From a checkpoint of a small transformer trained on Wikipedia: width 256, untied embeddings.
Each number is 128 + 24 x the weight over its row's rms, rounded and kept within 0 to 255. Layers, rows and columns count from 0. The size above them is the row's rms in percent of the matrix's.

# layer 3 MLP up, 1024x256, rms 0.103, rows 418-452, columns 192-255
size [103 103 103  93 103 108 103 102  96 102  93 114  97  93 102  95  93  94 104  96  97  98  99 100 101 107  95  98 102  96  95 108 102  96  97]
[[119 133 142 139 129 134 146 134  98 101 144  98 119 116 122 118  93 129 169  49 106 207 118 137 110 120 127 132 165  83 144 139 148 145 135 164 178 107 119 111 130 109 138 137 130 129 121 161 123 109 138 150 121 136 117 134 118  96 135 143 128 111 141 124]
 [173 141 113 118 145 113 111 116 118 104 107 137 130 102 161 170 133 115 105 154 128 133 125 138 105  99 132 123 162 104 130 171 119 150 132 117 145 152 123 139 140 121 119 136 132 156 121  99 101 192 133 130 144 141 175 148 120  96  97 131 130  81  84 120]
 [125 141 147 163 120  82 143 135  74 122 130  97 133 150 140 128 139 148 108 129 148 131 135 104 102 162 140 115 108 178 128  92 128  79 117 179 136 114 168 159  95 184 156 138 118 122 120 122 136 104 121 145 139 131 120 141 123 167 132 103 120  90 113 117]
 [121 150  88 138 149 108 147 146 137 137 139  93 122 136  95 128 117 134 135  81 113 119  95 106 124 180 137 118 132 129 131 101 156 123 125 129 128 130  56 134 121 102 115 124 143 117 104  89 118 158 151 108  91 148 122 122 122  63 143 128 125 131 159 145]
 [155  98 138  81 106 132 107 109 149 100  84 136 149 128 120 107 138 130 128 152 154 132  78 109 138 166 151 133  72  81 109 117 147  74 128 139 113 179 116 145 115  88 115 100 105  63 160 162 116 112  92 118 131 102 127 106  95 186 154 119 136 102 128 141]
 [ 93 143 144 127  93 113 172 130 155 165 136 111 153 101  92 125  80  60 147 152 127 126 131 110 157  86 124 102 131 136 134 132 166 114 141 133 152 167 114 110 120 142 124 151 165 136 117 104 137  80 133 140 101 100 102 140 102 147 129 109 138 130  70 152]
 [144 148  90  66  94 112  92 129 158 139 136 144 132 131 132 132 154 144 154 117 147 152 125 131 167 155 136 130 132 145 148 138 126 130 106 150  98 124 163 153 123 123 115 183 121 108 115 115 114 119  84 117 114  96 124  99 146  86 140 141 118 115 140 128]
 [116 124 129 164 118 186  73 128 128 111 149 123 147 186 145  86 108 122 114 161 138 171 131 124 164 114 101 130 132 151 139 167 115 154 101 125 116 150  99 106 146 135 102 161 117 159 131 110 126  88 142 142 147 137 144 137 148 142 145 113 143 138 108 141]
 [109  91  90 115 133 114 124 106 131  97  99  89  66 113 122 171 153 179 148 145 137  87 198 141 160 112  98  90 136 137 119 110 117 116 113 138 154 136 116 148 132 146 127 115 116  90 159 167  92 117 124 105 119 121 136 123 114 142 108 172 139 122 137 127]
 [117 107 123 128 146 147 125  96 161 156 143 106 136 148 140 108  88 125  99 148 101 145  98  91 150 166 127 121 146 115 159 102 140 131 126 147 104 172  88 141  96 151 157 125 109 114 166 132 138 104 112 151 107 111 137 138 136  87 123 161 108 115 106 119]
 [ 86 100 100 122 131 120 156 140 106 141 148 123 134 148 115  76 125 167 163 162 139 111  80 160 133 120 101 134 132 141  97 106 128 100  92 136 154 123 150 148 133 129 164 164 146 141 133 123 142 130 119 100 100 156 138 136 122 129 116 122  81 145 124 106]
 [116  96 153  99 110 157 139 152 139 168 143 135 122 104 151 110 136 137 160 111 145 159 116 129 109 117 151 104 104 139  68 128 170 128  97 129 151 127 127 124 152 128 137  90 144 116  99 160 141 126 150  99 121 156 127 143 167 111 135 122 116 127  92 155]
 [142 137 112 107 156 183 156 194 114 123 114 113 131 130 100 134 123 159  84  59 123 151 143 136 115 148 165 156 118 136 135 177 119 143 131 129 125 109 108 179  84  99 135 120 130 137 149 173 142 141 127 112 127 114 143  72 117 138 123 105 146 115 144 131]
 [ 99 120 136 126 130 167 122 145 151 120 115 158 148 135 111 150 128 115  96 136 109  72  74 140 151 114 144 174 133 117 113 109 109 113 162 106 147 109 120 136 158 110  75 133 161 164 169 111 108 165 190 163 102 122 155 150 169 132 176 151 101 116 115 164]
 [ 93 112 115 147 145 156  77 145 126 136 136 122 121 124 156 127 161 136 134  93 135 155 117 155 148 153 119 165 121 152 136 155 148 100  91 114 121 143  71  98 108 125 134 151 125 134 126 170 153 126 126 148 132 136 138 150 181 103 140 132 132 178 129 105]
 [127 134 130 159 123 147 139 168 118 130  86 132 149 151 120 169 114  92 130 154 138 142 132 104 115 139 146  63 149 106 126 158 120 135 105 116 124 111 140 110  94 110 106 104 136 101 168 119 133 126 144  98 125 112  92 107 144 126 123 116 115 124 152 112]
 [138 152 133 144  98 131 123 142 163 134 119 126 113 143  86 111 103 148 130 118 110 154 104 133 118 125 119 107 130 123 162 147 145 111 129 141  88 127 102  83 152 158 124 117 108 103 112  87 145 107 146 124 102 132 120 132 127 118  96 179 154  70 118 154]
 [129 108 121 111 120 127 131  97 122 122 107  91 127 112 122 117 108 130 138  99 142 125 148 109 100 153 126 119 161 149 139 137 174 136 129 125 147 121 154 142 146 121 111 108 123 127 158 125 144 133 113 148 127  93 109 125 186 120 159 105 119 136  96  77]
 [123 152 151 126 123 178 145 126 110 146  85 155 161 121  84 116 146 126 116 112 128 149 125  95 122 137 142 163 127 115 115 151 119 143 126 166  97 119 126  74 112 109  93 152 130 151 123 203 124 110 143 145 129 158 136 120 113 162 155 187 103 110 155 143]
 [123 126 143 115 136 142 144 126 121 150 119 102 137 140 103 143 148 144 140 104 113 174 142 105 156 137 106 108 161 148 124  92 122 165 176  86 159 150 122 147 149 138 116  99 113 185 125 133 137 169 121 101 168 157 106 113 124 123 152 124 119 160  98  98]
 [137 137 147 145 103 122 150 145 134  96 164 153 136 143 117 125 106 111 102 150 116 112 130 141 130 129 123 155 132  93 102 101  89 119 145 124  96 136 163 138 137 136 140 116 130 134 133 141  72 105 117  98 157 113 152  81 126 164  78 133 144 104 124 129]
 [133 133  76  68 143 121 115 131 148 160 112 113 125 140 143 105 110 160 162  88 158 104 174  97 113  91 155 149  89 137 108  80 116 137 148 112 127  83 114 101 119  89 100 139 122 117 154 163 130 154 142 163 125 141 127 126 111 147 119 123 108 122 126 137]
 [ 94 116 102 106 120 140 159 128 112 166 120 113  81 106 161 128 144 138 152 146 103 104 118 104  89 111 170 145 128 119 130 123 130 111 102  86 124  80 150 131  81 102 171  89 129 110 138 138 109 143 125 133 117 168 105 130 119 112 113 139 118 140 140  87]
 [137 121 127 206 149 111 161 122 125 100 119 103 147 139 133 113 154 183 104  97 106 150  98 139 141 100 121 113 156 130 124 140 141  97 135 148 128 163 123 121 156 144 165 147 172 122 142 127 143 137  62 141 126 126 128 155 115 132 136 159 158 124 156 144]
 [132 159 105 156 127 169 170 133 106 104 133 118 123 119 116 128 129 106  96 122 114 102 148 124 136 125 138 145 115 133 126  88 117 151 113 124 100 128  71 138 123 116 116 120 132 113 148 134 128 128 111 153 113 161 149 146 130 135 147 144 141 155 110 120]
 [131 153 143 129 161 146 114 128 105 133 119 110 106 175 163 164 135  60 102 130 130 137 153  85 122 171 133 145 103 137 134  93 154 133  89 150 141 152 100 159 150 123 162 150 115 140 131 151 125 130 163 171 147 144 126 125 157 139 123 148  86  74 124  86]
 [125 112  90 118 129 163 122 147 116 113 154 102 112 133  95 137 114 126 128 136 120  87  93  98 105 120 116 147 115 139  71 126 102 103 155 117 138 115 135  99  71 135 167  76  94 122  58 143 132 170 159 138 115 101 130 129 126 173 128 162 125 138 163 132]
 [112 120 137 115 114 102 141 116 145  72 171 118 156 121  95 124 141  88 100  90 114 120 138 125 117 129 138  91 172 138  94 166 155 153 113 160 143 136 135 135 160 142 132 169 126 121 117  72 134 148  99 136 106 146 124 141 202 117 164 147 163 108 132 125]
 [134 125 128 102 177 137  85 164 136 128 147 168 125 108 124  93 180 112 137 127 147 101 107 127 110 129 115 119 112 141 141 145 133 155 136 124 107  95 186 137 124 150 131 109 159 107 118 106 114 148 131  88 111 164  92 160 117 156 137 110 135 128 147 166]
 [133 116 125 135 137 111 134 126 116 102  98 165 134 117 166 140 178 182 134 135 138 106 105 107 148  97 149 192 133 125 139 167 106 137 162 139 107 183 141 132 123 126 152  97 109 121  84 118 133  81 139 119 138 141 150 145 135 118 103 182 136 208 120  95]
 [116 152  82 146 140 160 154 163 100 105 151 126 146 180 146 157 135 105 147 124 116  94 151 135 165 133 120 135 140 104 124 117  87 113  84 107 118  99  88  94 152 156 137 141 127 145 135 129 163 159  85 143 189 128 133 132 111 171 129 127 109 153 132 179]
 [132 126 122 133 116 109  84 124 134 145 147 162 105 104 113 128 116 139 157 127  98  94 127 188 147 163 139 144 111 105 103 159 126 142 115  84 113 140 111 139 134 110 113 117 145 107 145 145  97 123 158 124 156 132 159  68 108 135 103 135 146 119 125 112]
 [125 118 161 120 116 122  97 118 113 142 138 123 150 139 165 148 114 185 150 133 163 183 133 115 151 133 134 143 132 145 107 181 156 124 105 114 107 125 115 189 136 128 121  92 149 130 140 120 123 134 138 109  99  71 156 173 133 136 154 142 156 141 106 109]
 [110 135 132 132 120 132 111 139  85 154 135  81 125 111 146 144 136 138 117 123 103 139 110 133 115 153 102 148  90  72 136  83 161 143 160 110 177 141 137 116  86 134 153 129 119 105 130 142 146 162  88 186 132 139 134 124 139 117 115 115 132 147 151 108]
 [152 136 133 104 159 117 129 129 147 123 149 126 129 126 127  86 166 115  89 119 111 105 103 125 144 136 143 167 159 125 106 125 124 151 131 146 111 163 142 138  65 111 107 158 113 100  68 147 126 111  69 150 138 121 126  79 150  99 130 142 130 153 139 127]]
# layer 3 MLP down (transposed), 1024x256, rms 0.0797, rows 418-452, columns 192-255
size [103  96 101 100 102  84  97 107  98 105  96 108  99 102 107  97  88  92 101 104 102  99 100  98 100 103  99  97 105  95 100 102  97 101  97]
[[156 113  92 141 151  96 135 111 148 122 137 139 144 102 173 103 146 137  71 108 139  99 125 136 150 124 134 151  83  63 128 124 138 146  79 132 159 130 131 152 148  98 167 149 127 141 127 110 102 137 149 165 130 116 155  96 112  99  93 131 101 150 140 177]
 [ 88 141 115 127 143  95 135 106 144 139 116 132 131 158 127 138 144 105 171 110  85 190 133 100 139 177 121 142 127 130 133  81 106  78 108  88 132 153 139 106 132 141 160 122 121 121 165 114 183 129 120 146 102 154 114 145 169 156 117  88 185 127 112 138]
 [122 134 114 125 101 141 153 111 140 128 119  98 139 117 128  64 127 124 135 144 109 138 142  99 143 153 147 139 145 132 157 139 161 156 124  95 104 110 110 154 142 154 116 131 179 159 145 165 168  86 159 122 136 134 151 152 126  87 154 154 130  84 105 118]
 [126 133 116 157 116 163 148 140 152 136 132 145 185 122 147 142 159 132 115 151 140 126 201 159 120 128 116 130 149  91 129  70 143 160 105 114 154 145 143 120  90 149 141 105 104  87  79 130 119  95 138 118 156 121 108  94  97  86 119 100 118  83 119 121]
 [135 122 101 130 152 131 119 149 114  94 118 157 123 150 124 121  85 156 107 115 140  83 108  98 183 119 185 105 121 150 131 143 138 133  88 122 105 138 124 131 120 114 122 123 145 123 148 124 170 132 139 137 106 111  85 147 134 113  98 157  96 139  94 141]
 [ 81 165 130 107 123 164 178  99 159  95 136  88  77 135  74 155 100 127 120 120 137 132 110 131 148 126 119 140 105 144 146 125 115 179 148 112 102 117 149 133 126 149 110  63 134 121 126 147 120 122 125 115 124 104 133  94 115 101 116 105 108 126 119 108]
 [136 134 130 124 159  97  89  89 141 135 128 103 151 159 101 104 145 146 118 130 125 122 125 111 147 121 102  79  73  97 125 153 102  85 113 127 101 151 139 124  99 109  91 140 135 134 135 155 144 155 112 131 151  96 150 120 158 118 135 106 103 121 119 159]
 [123  97 127 170 127 120 123  90 107 155 169 123 133 143 108 108 143 155 129 153  92 126 143 123 154 124 105 141  97 128 159 143 181 126 116  83 158  59 134 123 174 105 131 122 145 154  65 123 118 154 134 135 128 103 143  96 128 133 147 117 122 137 130 126]
 [148 148 136 134 176 172 137 120  98 152 114 102 104  87 131 111 174 112 186 105 110 100 163 152 170 120 133 152 113 105 152 104 103 135 123 119 152 121 161 133 138 157 149 157  82 137 135  95 109 147 154 149 133 138 123 153 169 133 159 140 187 111 147 136]
 [112 146 175 116 165  93 127 158  95 101  98 115 100 119 128 114 179 126 111 115 142 116 162 128 153 136 155 103 101 123 115 139 153 134  88 112 113 139 183 169 133 114  92 140 144 145 166 146 129 124 141 104 119 141 141 137 162 155 121 147 120 114  92 138]
 [142 137 134 127 148 162  79 147 109 128 142 141 133 134 120  95 128 131 143 158  98 151 166 104 142 174 150 144 106 126 158  94 135 112 111 129 123 108 118 126 142 147 128 125 135 123  78 159 143 110 101 107 141 161 129  75 142 119 141 110 129 124 143 179]
 [ 79 153 146 146 166 119 126 139 132  88 115 155 112  99 149 135 138 169 155 115 116 180 102 124 146 135 133 132 113 116 127 166 127 149 123 104 167 112  99 129 120  69 188 128 115  89 135 167 142 107 150 109  92 118 170 133 143  80 132 110 164 112  91  96]
 [159 143 129  78 155  80 126 170 118 153  98 109 114 118 131 146 123 143  94  93 138 141 134 106 121  88 122 113 137 109 132 106 123 126 176 102 128 136  97 174 125  99  86 167 157 114  95 144 146 108  79 143  89 116 106 107 125 108 121 106  56 143 111 122]
 [132 110 137 133 177 118 174 133 121 133 156 127 123  99  95 116 141 124 131  94  99 121 104  95 131 129 137  96 113 134 126 175 138 132 104 173 129 126 185 122 164 126 136 178 160  97  75 163 132 120 111 116 106 159 138  99 101 114 137 128 158 136 116  94]
 [136 145 123 126 119 108 108 113 138 120 110 106 109 150 151 124 126 105 103 101 110 132 149 110 154 120 146  97 125 141 145 111 153 127 113 192  86 146 130 144 101 123 157  96 138 139  89 129 122 108 128 140 123 137  99 136 127 108 116 118 102 142  98 196]
 [ 87 134 125 113 119 101 105 132 103  63 122 142  87 145 135  89 141 140 121 141 118  93 110 126 153 128 138 106 107  99  80 130 117 129 121 139 110 145 145 108 102 125 108 114  82 115 144 135 102 156 108 146 112 128 150 130 156 160 131  79 129 146 164 138]
 [126 124 123 141 154  92 127 114 133 132 148  94 137 111 198 117 151 120  94  92 127 163 169 115 147 127 135 147  98 133 130 146 137  98 116  95 151 119 160 110 106 120 147  95 167 104 107 148 167 102 145 116 136 104 156 142  96 132 169  98  92 157 126 140]
 [ 85 135 138 111 119  89 134 143 131 125 125 136 124 118 115 163 138 113 142 129 144 153 137 115 179 139 162  98 125 129 100 118 137 123 149 156 146 106 138 125 134 175 115 111 119 101 125 104 126  97 127 120 140 136 103 193 149 100 133 149 111 116 112 131]
 [130 140 161 108 115  92 170 124 112 129 211 155 128  78 143 119 149 169 131 140 161 128 141 157  94 104 115 104 114 148 141 143 113  97 137 111 120 119 141 136 116 121 143 119 106 101 108 161 135 157 135 124 130 108 170 159 134 139 131 150  85 140  81 177]
 [138  96 131 111 144 105 125  96 112 132 136 117 146 121 117 150 149 152 129  90 114 118 100 100  82 104 116 128 125 134 143 140 146  96 105 130 152  85 162 102 113 150 135 146  93  77 145 125 118 139 124 145 111 118 157 135 145 163 143 116 162  81 142 125]
 [126 120 137 107 115 108 112 114 130 103 128 176 136 130 158 150 147 114  93 142 182 103 149 166 120 124 147 142  97 123 122 171 159 134 124  97 108 108 139 114  72  84 137 137 144 125 128 119  83 103 161 161 175 113  75 100 180 170 121 125 133 175 160  95]
 [117  71 101 160 103 183 159 134 103 137 151 106 162  97 168 136 170 136 118 162 152  92  95 112 130 174 129 142 111 127 112 107 126 162 144 116 125 125 141 102 120 132 122 119 149 111 152 110 176 110 125 139  97 138  98  94 131 158 100 153 137 174 155 120]
 [135 138 127 135 149 115 138 138 103  86 128 101 130 118 122 122 130  79 135 111 110 145 110 124  82 128  98 167 124  97  93 139 155 143 143 150 158 140 104 177 157 155 139 106  91 147  88 134 134 127 162 120 166 103 112 122 142 144 114 134 144 119 159 132]
 [100 151 122  83 182 134 113 133 159 133 125 172 145 111 125  81 137 119 144 127 112 127 163 146 111 134 152 157 141 106 127 137 118 114 137 140 119 131  94  80 138 124 141  99 125 125 136 131 118 172 149  93 135 118 125 116 101  97 120  83  94 113 118 148]
 [118  87 128 113 159 112 154 153 115 129 132 191 131 126 137 150 110 107 123 125 145 110 163 184  87 149 124 124 127 126 152 127 168 153  68 130 132  84 131 140 113 122 116 163 135 150  94 115 123  91 150 110 100 145 121 149 159 101 117 144 117 104  96 119]
 [ 89 118 128 115 114 123 164 154 153 114 171 127 135 147 167 156 122 176 121 150 118 137 162 153 120  62 100 145 143 139 152 129 106 148 128 159 100 128 153 149 138 128 151  89 115 111 107 178 136 110 165 119 117 134 115 143  67  96 137 123 154 129 138 140]
 [ 97  66 141 141 139 141 124 126 150 102 101  93 133 150 107  82 141  95 172  95 129 109 120 125 144 129  83  93 116 125 132 133 106 140 123 120 140 102 142 112 122 101 119  94 155 125 167 117 140 113 153 133 136 116 131  67 137 160 152 131 136 119 177 142]
 [156 119 139 116 115 102 140  93 147 100 180 115 148 117 115 109 105 156 150 117 101  88 112 126 128 192 106 114 134 199 143  98  90 131 107  96 171 101 122 134  94 121 131 117 134 109 145 114 104 150 152 140 147  77 169 121 140 102 151  94 119 144 131 115]
 [120 106  88 112 182 129 140 157 136 109 135 153 106 142 176 125 124 130 128 125 151 127 126 118 104 161 144 154 156 143 146 153 127 101  87 134 158 106  77 108 143 156  89 126 147 127 167 181 108 136 136 107 102 141 118 139 104 137 176 141 160 122  88 123]
 [140 153 145 158 132 127 109 131 160 123  77 140 138  93 103  94 162 100 131 134 140 117  91  59  87 173 128 146 129 128  86 107 130 131 143 121 136 120 131 196 132 144 118 134 151 159 117 107 145 157 151 134 141  83 115 127 151 132 151 113 119 174 130 152]
 [ 80 125  93 160  90 112 109 137  66 158  99  82 138 136  98 152 160 129 145  96 179  80 113 112 104 139 141 135 147 120 160 137 106 117 128  83 126 120 132 142 124 123 155 172 126 159 119 167 112 155 114 118 112 139 141  97 149 136 133 144 164 124 137 139]
 [130 145 141 101 148 158 147 102 114 107 125 120 115 101 147 112 162 107 134 183 178 120 174 110 138 136 140 125 132  84 137 139 109 171 128 132 138 145 135 108 105 128 199 118 122 144 102 125 140 177 118 153 152 117 130 143 122 140 139 121 149 138 130 136]
 [113 133 113 130 123  90  98 162 127  91  95  95 118 130  99 166 168 123 122 126 110 174 145 151  73 144 115 181 118 114 115 123 166 153 150  82 125 123 163  58 111 127 138 133 144 121 145 154 108 104 101  64  94 138 162 161  99 133  98  96 127 150 155 127]
 [104 105 138 111 122 180 161 148  86 148 125 138 167 137 134 126 112  61 161  95 165 156 125 115 146 118 140 149 153 128 104  96 116  99 115 144 112 119 142 143 108 115 122 122 120 126 137 116 128  99 112 116 158 143 104 102 155  99 188 139 143 138 136 163]
 [134 131 162 122 144 130 139 101 119 143 126  89 115 131 144 132 181 130 136 146 141  94 130  87 138 127 126 167 136 161 110 156 128 142 123 132  62  81 138 142 130 141 113 126 157  89 107 167 137 117 147 125 100 156 138 101 153 131 140 162 150 112 132 116]]
# layer 3 MLP gate, 1024x256, rms 0.103, rows 419-453, columns 192-255
size [101 101  97 104 103 101 104  98  99  99 123  99 100 104  90  93  94 104  98  95  96 100  96  97 106  96 100 102  98 100 104 101 100  98 105]
[[133  73 162 126  85 135 104 122 127 108 108 148 151 134 127 137 145 142  90 133 131 107 131 134  85 143 152 121 137 130 146 154 125 168 114 118 126  85 135 114 154 132  94 136 137 129 137 127 127 132 100 139 117 116  83 136  95 134 125 126 101 135 113 182]
 [164 126 102 131 126  85  94 108 139 123 162 126 149 140  86 115 154 143 164 165 145 139 114  99 154 124 121 116 128 171 160 115 105 114 136 145 129  92 142 132 105 136 127 149 118 131 141 200 172 163 133  80 139 124 138 142 124 159 176 140 122  91 121 136]
 [152 145 129 142  80 133 126  77 149 138 154 124 146 133 117 108 147 129  65 139 152 135 179 130 139 137 108 175 149 107 127 118 145 150 131 125 139 122 149  87 124 109 147 140 110 133 152 139  70 142 129 110 145 125 124 125 154 119 173  98 109 110  91  99]
 [ 83 110 112 119 138 101 129 116 123 102 112 153 159 132 138 119  83 165 123 108 130  96 121 111 142 139  85 139 115 123 131 142 146 125 138 124  88 159 131 146 118 109 103 159 154 118  98 153  94 107 144 134 125 162 114 142 157 115 111 136  89 121 167  86]
 [118 126 118 116 138 176 156 144 135  65 132 142  81 144 175 124 165 154 119 144 187 105 117 130  88 156 158 170 100 133 143 131 124 165  99 114 118  93 109  76 115  72 139 147 129 101 126 180 113 174 142 141 122 145 119 131 127 128 107  97 163 136 165 126]
 [104 132 136 163 108 150 129 106 145 124 131 118 135 107 100 124 116 144 106  66 100  85 148 183 125 153 169 152 110 122 160  94 158 121 128 160 105 123 142  78 130 133 165 140  46 127  96 129 153 114 138 158 108 150 140  92 141 151 140 144 133 170 101 100]
 [101 149 128 124 140 136 130  99 170 110 163 125 113  95 139 143 135 115 112  88 121 121 119 140 104 130 116 144 125 120 140  97 164 117 171 150 154 131 109 123 144 134 108  89 113 122 126  76 141  96 166 103  84 132 137 145  86 102 107 154 127 121 161 140]
 [116  86 133 106  98 102 156 135 129 141 155 139 146 110 104 109 104 149 157 180  87 108 132 113 162 136  87 109 148 140 137 123 121 143 128 151 149 122  81 111 105  98 150 104 127 161 113 153 138 163 142 147  78 156 123  99  93 138 134 141 107 130 119  95]
 [166 109 135 153 123 115 130 131 129 156 113 162 112 125 124 107 116 164 146 141 150 159  94 122  79 107 124 130 172 106  87 128 129 121 124 130 100 148 124  97 139 118 121 125 128  96 112 149 125 113 149 100 174 150 135 150 111 136 152  90 161 131 119 119]
 [123 145 163 144 129 128 125 106 131 101 104 126 119 130 131 136 176 134 110 137 112 123 136 106 103 125 113 108 154 122 149 125 146 146 130 149 127 162  75 162 152 170  88 123 148 110  80 153 113 113 116 150 126 128 135 121 110 121 109 149 127 118 120 192]
 [ 71 104 150 138 140 111 160 126 140 123 157 130 118 126 116 139 133  79 109 132  99 137 180 104 133 103 116 168 106  95 128 107 145 155 131 122 128 127 101 104 174 128  74 161 119 111 158  95 142 128 106 156 122  74 113 135 158 141 147 120 141 133 161 117]
 [129 136 144 130 140  96 123 113 121 162 119 139 109  91 137 138 120 100 138 152 148 121  79 116 140 129  83  95 117 181 167 110 118 158 121 140 125 134 127 143 161 144 101 112 126 147 149 112 104 146 123 110 150 110 141 135 134 120 138 133 124 109  99 103]
 [ 83 136 130 103 158 113  98 137 124 126 119 179 124 140 139 100 180  93 125  81 128 141 140 103  90 143 143 147 127  96 134 113 105 146 101 135 136 127 107 110 146 133 139 162 155 136 109 128 125 118 152 137 143 127 155 132 139 145 135 148 128 121 110 100]
 [122 139 162  87 144 113 137 108 125 113 110 115 114 128 148 131 182  98  91 160 101  54 126 132 153 111 128 141 143 122 154 114 180  85 164 163 102 167 125 145 187 104  96  90  91 178  76 125 138 111 113 158 149 110 134 126 150 176 133 147 135 157 161 145]
 [ 92 133 149 110 145 125  89 133 149 146 127 173 159 111 116 112 118 137  90 111 112 143 157 163 115 125 105 131 139 121 156 103 121 157 110 138 163 139 117 119 126  79 145  78  63 142 148 149 146 134 138 140 191 152 158 172 130  94 159 134 124 138 109 116]
 [ 94 117 102 134 129  98 142 147 166 150  84 110 140 102 170 151 139 127 127 132 103 163  91  99 125 134 159 140 138 154 158 110 110 129 146 109 149  98 157 126  85  93 102 138  98 141 139 100 119 169 143 151 107  96 127  78 102 128  90 169 138 171  64 150]
 [152 145 141 138 152 164 136 125 135 145 106 136 131 111 100 144 107 142 111 116 168 118 147 132 135 176 134  93 174 165 137 155 125 166  96 133 149 139 130 105 138 154  91 133 121 163 146 138 111 150  92 155 115 146 101 113 151 162 153 143  96 123 143 113]
 [147 122 119 101  89 161 147 115 123 183 111 150 144 152 134 103 158 150 145 146 168 167 146 120 151  91 119 132 158 123  94 128 109 124 150 141 120 112  92 138 105 127  97 143 112 109 126 160 124 112 136 151 164 118 113 144 166 111 159 112 123  92 150 126]
 [114 137 141 136 101 111 105 128  72 135 125 141  87 129 117 163 165  95 166 131  80 144 128 152 134 125 156 112 155 124 129  70 152 130 114 132 127 157 139 149 140 125 128 125 152 186  92 139 172 104 134 125  87 132 183 175 146 121 149  91 139 124 121 117]
 [151 139 117 155 127 157 126 116 150  93 119 101 137 144 120 158 134 135 150 139 114 139 133  79 140  85 124  85 157 117 139  82 142 140 109 158 133  90 130 167 155 196 167 120  96  92  74 129 124 127 153 101  88 123 139 118 118 143 132  87 103 117  92 156]
 [145 125 139 170 135 122 140 158 111  93 159 106 143 101 147 158 133 119 125 146 150 105 143 133 150 150 169 135 162 116 101  95 137 134  91  95 137 148 111 124  86 134 114  76 103 121 135 155 115 127 155 145  99 109 123 121 114 166 168 102 158 130 109 136]
 [119  93 133 130 111 124 111 140 120 121  93 140 128 111 123  98 125 174 118 133 129 156 125 130 105 102 105 138 127 116 118 149 137  73 118 155  91 155 148 133 111 119 124 176 139 144 140  92 127 123  97 122 143 113  95 121 133 106  91 132 130 148 107  95]
 [116 103 121 127 126 120  87 137 101 125 118  86 111 160 125 153 106 140 109 116 149 158  87 123 151 117 197 115 136 127 178 131 111 110 173 104 111 122 127 122  80 128 137 136  96 107 152 155 120 134 113 157 139 179 127 119 107 116 124 171 119 126 157 135]
 [140 119 133 129 150 129 138 162 114 104 132 156 144 152 134 152  82 152 116  97 127 170 105 103 158 148 121 163 163 125 110 112 138 129 106 169  97 106 134 150 128 143 110 178 125 114 125  63 161 122 126 122  90 179 114 149 106 119  96 146 126 110 143 126]
 [173 102 160 141 125 122 135 142 129 126 126 103 147 130 120 122 137 119 131 107 136 131 112 100 155 136 177  94 123  98 153 106 156 164 103 134 128 114 148 117 101 123 134 133 110 120 115 168  96 129 103 112 117 137 117  94 164 127 111 102 109 132 106  77]
 [131 127 130 149 136 151 122  99 159 158 140 119  99 140 129 142 121 121 151 116 117 129  95 144 124 118 124 128 134 136  83  86 113 106 170 164 143 155 127 119  73 138 113  90 111 117 115 149  97 174 170 119 137 113 149  99 145 148 132 139 129 123 121 146]
 [123 101 121 143 135 131 156 131 155  65 124 127 156 118  97 137  98  99 134 110 147  90 130 103 124 164 103 129 155 109  87 120 141 108 143 154 118 135 115 114 153 135  98 143 138 138 128 131 119 202 129 109 134 139 132 120 169 145 152 106 110 119 119 113]
 [152 111 105 164 107 106 126 143 146 108 138 112 104 120  82 141 140 139 102 171 179  76 101 159 105 169 104 142 105 153 122 132 143 149 115 128 149  67 120 113 120 137 144  95 128 112 107  82 105 119 108 122 169  91 157 125 146 130 112 166 126 159 136 104]
 [155 112 106 126 171  97 177 173 144 111 106 152 148 132 154 129 114 146 155 123 138 149 135 123 114 110 121 127 114 133 130 140  79 144 103  99 119 139 134 140  93 113 132 135 127 134 121 131 128 147 198 144 140 151 139 120 136 115 117 112  98 149  85  90]
 [142 112 170 145 120  77 122  87 121 162 127 186 122 148 144 121 113 167 121 116 126 146 115 125 160 120  93 104 111 174 170 104 103 125  96 182 124 128 143 129  91 150 113 141  93 118 141 153 123 140 148 130  93 139  71 123 150 131 141 113 117 103 111 138]
 [119 101 148 140 153 160 138 107 111 155 121 152  86 143 129 147 113 120 110 116 132 131 123 155 106 134  88 124 162 157 144 126 127  57 136 124 175 118 169 163 129 151 112 132 117 112 101 122 111 100 108 111 129 147 146 112 146 133 114 115 127 116 132  87]
 [121 122 147 121  97 125 165  78 184 125 124 130 153 130 111 112 143 119 117 116 115 130  96 118 165 108 123 117 137 120 150  69 122 124 119 151 128 139 155 126 120 152 141 166 127 118 165 130 107 109 127 181 116  80  81 164 123 126  99 156 146 125 138 174]
 [ 94 109 123 146 125 151 146 122 184  95 103 155 153 133 107 102 136 156 123 123 129 113 143 109 103 137 128  87 150 160 114 136  99 105 126 152 115 102 110 112 153  87 107 127 113 114 119 122 103 114 154 109 139 142 135 126 130 154 139 164 110 139 158  84]
 [130 107 189 122 135 149 130 139 119 130 110  88 102 143 118 139 132 107 136 139 167 127 125 121 165 142 134  90 108 138 112 155 120 118 191  88 109 119 140 140 154 165 145 109 119 122 125 136  96 114 185 135 100 118 117 148 146 126 140 120 130 103 146 147]
 [ 93  70 144 177  98 152 107 114 176 138 115 168 110 145 155 131 146 148 110 130 106 124 113 102 142 138 140 144 160 137 179 153 125 123  66 155 107 110 130 166 115 160 116 137 135 108 153 129 117 158 145 152 155 114 112 121 154 134 122 102 144 113 145 109]]